{"head_dim": 128, "norm": "layernorm", "rope_fraction": 1.0, "qk_norm": false, "parallel_block": false, "init": "trunc", "init_std_up": 0.0312, "decay_fraction": 0.739, "batch_tokens": 131072, "doc_mask": true, "train_tokens": 536900000}
Each number is 500 + 25 x the weight over its row's rms, rounded and kept within 0 to 999. Layers, rows and columns count from 0. Numbers have three digits each. The size before them is the row's rms in percent of the matrix's.

# down: layer 9 MLP down (transposed), 1024x256, rms 0.146, rows 641-660, columns 64-127
# up: layer 9 MLP up, 1024x256, rms 0.145, rows 642-661, columns 64-127
down641 114:466494543503505476518493514572487465507557494514464506508510530503526495482490474523528497503514507499497502519541433526487511490506516543483496485486480482452549480539534504451502512531500534
up642 099:448490519490497506492475508468462492472519472507515514462510478489487518480521512465480496508507495483463507560536508538497487497483552480505470537494492522563454479528480534457475463497482523
down642 097:485472529477480530527525540492538427510456512495495506478486472492481470518514527502481468509509492535472536466455567518515503499478461482491497504505495493490482517511525493527502480538489551
up643 104:465456479507522472461495515469545516475514470577542501478517514508457521468435520481449459497506499537511549477514492479474451509491479494488519498482457503503509523540530535486465523486469524
down643 103:452501482510452539511498485482499538489527467498507497473468515462531496509536519556518506492522524497499486528511499499506527448489492519530523511497457515519511498480495490524487497474477477
up644 090:518482478512518507508506507488519525561494514546512536492518492511505489487489513542416453483464484538525503474461517510500500495474491484467487494485501500503471501504486496521476497504492563
down644 089:490532445527513503488478493529461527498493526515491503472443489484515501519499494479518524488495515505525521525492474490504546472498487468467499522493479503516522511506525517485466476519496505
up645 105:523484465473505482476496474510498476513523533483515533463481528490482530486477543484455499504479490488490490520537527491489470509504537477525465532472499464513485528503478516451512481539462497
down645 118:537490493501500485457521479523480472531517504467466502469495469529515503508518474524485521491548451499506508524536484497534496506466501461535470493464521492531479466545486495458463457532444507
up646 095:491515485515472495545488542488519504475484506500503508475469484480473537512515524474499481516502512515456486500503463538530498513514495448479492496481518519518502444489521496512491472497518467
down646 092:526487517527535449503465455515476485509474522526496468488535499516516461454482500517525499460514533466530510501480508488502466502478524501498514483507541457432482517526462462515533544583508518
up647 103:545493500478516461503525472564485559512495498512521494567446513527455513521452497506526534466508524488501469495490516477445507515504480491527490481546538520477471488481492443457474519485463499
down647 110:539529507485473435528479467494515530483509471475514522456511471465510514493519486524480502489503490476464500469496492524492501516515460494533512478518472462474467464463498522510505493497482501
up648 103:494476452502525475471443581501507465480483480471508467515485439505493511491525511518458503536469472490457523536524499477493525509507502504446488493519504486442461506508513478493453498507474550
down648 098:499529483485501514545491487480532508466484493478487496490460472530500436446490530496489511481470487492464482463501486462509540548467486457529464537491522521523493474502503464497485516547533513
up649 100:510486468459473455509485535493483511496521475517484499472461515517434484512450521471502538499467473535516526493508476484495507554470496498515550497469501523480492483473491509528485479513489529
down649 106:526516495533503528516500529448504536459513512527483504449536481466532509445483510506542519495489506513542455453496489521484511537495503553516496502472517488487459504518523498480517473498490486
up650 095:505518527495514524517517568499464530496551481504552505482500522509503493505500486518581463510502483492509535479505478474523570522533495504516453512470505469474510479460512493473488493484489480
down650 093:470514524491468459479500482520496523552516481497472457530526511528531488517482508490513498513536484499493490494514504473517492498522480521481501469488527490494489526574458509484497459540470513
up651 103:529493488481477487444476496510534476490531535508480484509475474538517530500513495465508504491525520473497483497544444494505473548532506516518517502454471504484462514476530525490516508480485453
down651 102:516547495509506450482522471518503465511506489577502526507520502545484528504484510487524489461510503498514555526465483464469480484528484518500526470471454506487491551479567502519478506485526491
up652 102:533484524545518517446475483502492496524509537495483466505455484536521493507509529487475455521524506482495513518483516517523541500467532477486465518468497488515456460470449495535533464496506485
down652 101:472430507530506528537519470464448523502537529481457507460548516500527494459532467532530486477526504523466510459495500415525499507497501448491508515484510477504504507525502534491547489463537484
up653 092:474479524573496502497540491484505473490492501500530494536521456523467509531494528465486509496462474484464507528512441496535504492484527500483530541518517473506534451520483512501507503499512475
down653 099:491528509486493502455515524490462544492527531510485506511508498509480501526489530511513517539503483487518477483495501511447540541490488465520525498494501509508489513480535501482514455498504513
up654 089:536509484486508529476487501514484568473490523496499480512503535499512492476490531484488463506492467540525461470501473474517489487476495486521470536502538482511497465485534487492537522461489511
down654 092:513475488476504491559530540506499458487492500496512547472535528529511503511516487500527521490529550483478544500465503465492465556518523468542515491518460486495491501493471453468477511521492518
up655 101:485508462500454517501467503509519528537540585476521495481487496481527452508480459493507468518472481471454474517511511512499536534488512546492492482563474475533525541490497479518533461499519463
down655 100:526472533479513468526525481484492528498501464537482546506518541552492521508529506482492522483533542525487489486459491518557526495515527468547507477494510510533502473512485461508498469528515529
up656 090:487527535508523513528502445520498516501500507547507498528451504491456513479503451475512499491499515480560522503486466478549568473545515518501557506488541462497440510498520508465462505467464529
down656 092:488509457517466484492502485476474509534531522496539492478543514518504495492509508558505479515506524545486501514483537433463505512485518479517484483505501514542528552513480475510495534538509519
up657 100:492456496514531508534455470448525480467490501509496462544540509529491513501498486466510529485484468507518511475462512502501486446468483506506498523457491530479446473534525524485517463516481466
down657 102:542538513484502470516495445481522484476489511501538519491502494522527505501484507512525479470444492480509532493484527463467497496492490514507520488483465518524495501492536530513490515477514514
up658 103:497555541520480507453531490531523467467503488504542515549485472486489570463511501516478504480534541512503496459499493449463500509476492526483513478533501463460500459504544484501496503475484524
down658 089:511513474445522490508518472489490521549513482494489501454518507496526522518461482502467482500463504475527552511500491468514502495522501501509506503519498532522483493540542493541525514469497516
up659 104:463492536437481505528490520518486508495530504532539510449531483509481483468555528504554522493521530469515551485480528527504496470451515589508509490495504506479493534496509529518476494511512461
down659 103:545491498500512501539503511519494508502543470517486500469482549546473466494552509527520452501514518506548530478492530464507513485520509496492510478518533526516476502456496523529486503482501485
up660 096:569513515509503477502522487515492479474471448486502470504516501487465475504513501526506525514497505515515524499492545470532476479493507510516515503503497482514486477485504488531527513532484522
down660 095:521491549511485485502487483480490456456536482516527509495452520482479488479546480499551501510523487456503535481506474566521513468538525466511521509513504519472536455510456498479514495506509529
up661 098:533491513502504513533491494483480492490484479496522532540537511477484513517544487496482473501511547485507473518453479513523512462509481539513544592524504480468501476466483503494544501518467527